Each number is 128 + 32 x the weight over its row's rms, rounded and kept within 0 to 255. Layers, rows and columns count from 0. The size above them is the row's rms in percent of the matrix's.

# layer 11 MLP down (transposed), 512x128, rms 0.0809, rows 425-444, columns 96-127
size [ 94 103  83  93  97 106 104  94  97 104  83 115  77  96 101  91 111  82 120 117]
[[185 108 112 100 164  58 108  65 146 147 167 149 220 163 125 124 149 106 138 108 161  85 156 148 146 133 113 139 123 147  98  83]
 [143 148 106 105 183 180 137  93  73 138 153 163 140  89 130 158 174 135 112 133 134 142  67 165 109 148 127  42 128  83 114 161]
 [ 92 117 159 144 120 170 122 136 136 147 141 127 140 115 116  96 134 179 110 104 125 121 155 149 129 177 110 172  71 126 117 106]
 [105 119 132 152 174 106 117 133  72  73  62 107  82 176 149 138 115 112 173 181 138 126 165  43 127 130 132 134 128 123  58 167]
 [139 154  82 100 159 102 137 168 116 159 130 139  73 150  97 111  92  84 139 138 168 124 138 137 118 172 108 136 148 119 161  89]
 [ 60 134 112 139 175 166 143 117 109  69 151 154 156 159 123 179 125 110 137 127 125 138 121 137 126 161 111 175 144 135 117 173]
 [131  87 109 147  94  78 144  87 119 126 139 135 175 132 112 175 107 102 165 151 166 112 123  93 151 158 187 138 107  93 180 136]
 [109 130 137 139 111 149  79 128 133 201 116 156 141  77 154  66  95 136 124 114 120 108 124  79 103  99  92 114 128 134 228 163]
 [131 135 183 146 126 120 128 202 185 143 128 133  89 129 139 191 112 105 196 135 109 176 166 142 156 162 123 121 126 104  56 125]
 [175 163 104 137 100 142 119 120 138 144  87 150  82 196 122 162 108 105 154 168 143 136 197 123 135 119 115 143  99 113 142 123]
 [121 152 153 175 101 106  96 136 137 138 121 191  81 166 153  63 118 100 180 152 169  91 150 159 125 147 115 156 172 158 116 148]
 [109  71  86 142 147 121 179 150  63 151 125 100 149  77  91 121 122 149  88 146 164 209 167 143  80 137 134 127 128 157 147  75]
 [138 137 138  51  85 162 172  54 122 146 120 179  86 159  91 133  98 147 145 142 172 163 175 153 105 102 165  98 102 130 176 142]
 [141 127 141 102 119  97 198 122 170 118  76 115 151 164 152  95 147 200 112 108 118 175 138 135 105 156 143  42  76  98  89 109]
 [ 96 155 106 156  94 153 174 139 110 172 141 152 121  73  70 149 113  41 168  73 203 116 134 164 163 136 114 106 121 155  98 101]
 [188  74 154 102 171 125  97 180 161  80 146 110 151 123 181 153 173 153  70 111 161 101  83 104 145 169  95 104  85 118 110 152]
 [129 154 154  91 113 125 124  74 134 133 125 133 211 146 153 167 149 122 129 160 145 120 126  70 115 158 137 118 124 200 126 118]
 [172 106 143 117 113 146 103 126 128  85 127 201 182 100 150 200 118 108 113 179 138 162 118 115 147 143 126  81 136 122 119 120]
 [186 125 134 176 127  50 153 112 150 148  78 123 121 108  91  98 119 107 127 140 155  56 139  91  98 163  67  89 105 130 189 148]
 [160 180 141 177 146 127 142 108 142 105 140 166 170 140 144 206 194  40 118 122 106  90 101 134 128 128  89 165 132  95 154 127]]
# layer 11 MLP up, 512x128, rms 0.0807, rows 426-445, columns 96-127
size [ 92  91  90  90 119 106  97 104  96 106  97 102  96  94  91 110  98  99 110  94]
[[105  63 137 161 135 128 108 126 148 137 104 116  71  93  95 116 138 173 109 151 116  93 158  75 119 127 104 141 116 180 153 118]
 [ 95  87 105 104 167 138 119 189 104  56 170  98 122 178 133 149 146 145 116 185 109 121 192 180  95  91 105 114 130 184  89 141]
 [153 180 220 180  61 120 181 177 101 101 121  80 174  83 122 161 145 130  76 105  75 120 125 125 139 180 141  88 164 101 143  83]
 [107 144 141 156 145 157 110 143 150  74 117 103 145 146 107  89 165 154  99 188 142  90 171  92 170 125 164 153  82 162 148 150]
 [170 187 132 116 129 120 125 181 157  99 129 122 115 109 193  99 171 156 143 137 168 132 149  88 106 185 129 136 151 147 111 127]
 [127 179 112 111 132 100 130 131 145 134 119 157 152 164 107  92  70  89 131 103 151 103  92 181 164 137 115 156  85 142 158 146]
 [169 148  92  92 150 117 152 143 142 102 105 105 143  77  89 139 125 133 139 120 171 110 128 161 117 135 187 128 127  69 115 142]
 [128 139  69 120 164 156  82 139 132 173  66  84  94 135  93 167  49 122 164 161  98 118 173 131 133 135 127  98 130 144 143 160]
 [174 142 177 116 142  97 111 106 116 126 125 139 138  98 109 140  99  69 161 105 157 121 188 106 105 143 164 172 107  85 155 186]
 [178 101 116  57 110 144 109 151 154 138 149  92 132  93 136 144 124 124  93 142 119  83 152 158 104 120 106 140  99  53 138  89]
 [166 140 170  80 116 126 121 174 123 142 120 138  75 103 114 115 173 146 151 126 122 120 139  80 132  78  83 107 115  77 179 145]
 [121 154 119 148 172  62 117 147 153 146 145  91 138  80 141 145 114  89 152 120 153 125 162 116 136 186 152 122 159 138  92 175]
 [127 109 112 174 114 131 133 144  69 152 160 150 142 114 118 153  96 132 184  95 137  44 162 153 131 151 143 107 178 117 158 160]
 [113  91 160  66  93  69 135 121 152 133  68 151 164 143 147 114 117 156 118 138  92 113  68 101  95 110 101 146 154  95 134 134]
 [118 119  57 143  93 156 154  56 145 170 120 117 137 153 118 114 115 140 168 118 106 102 199 124 112 123 154 115  96  95  28 120]
 [120 128 130 180 151 147 140 147 106  91 148  93 147 113 176 103 134 141 194 110 164 146 223 183  72 184 122 142 155 127  82 100]
 [132 138  68 106 136 143 145 148 105 117 152  96 154 170 137  98 144 176  84  99  85 135 153 133 114 123  46 147  98 108 141 110]
 [122 149 160 184  90  89 143  60 114 127 163 138 142 122  87  90 114  80 174 139 172  70 149 101  72 134 123 137  81 119 160 138]
 [148 118 185 131 110 163 116 109  67 138 195 100 104 117 162 147 131 135 148 158 193 118 112 141  83  81 156  95 125 136 115 175]
 [114 149 178 173 187  39 133 170 110 189 160 123 141 120 174 158 141 145 124 123 150 141 120 150 120 160 192 136 118 135 143 184]]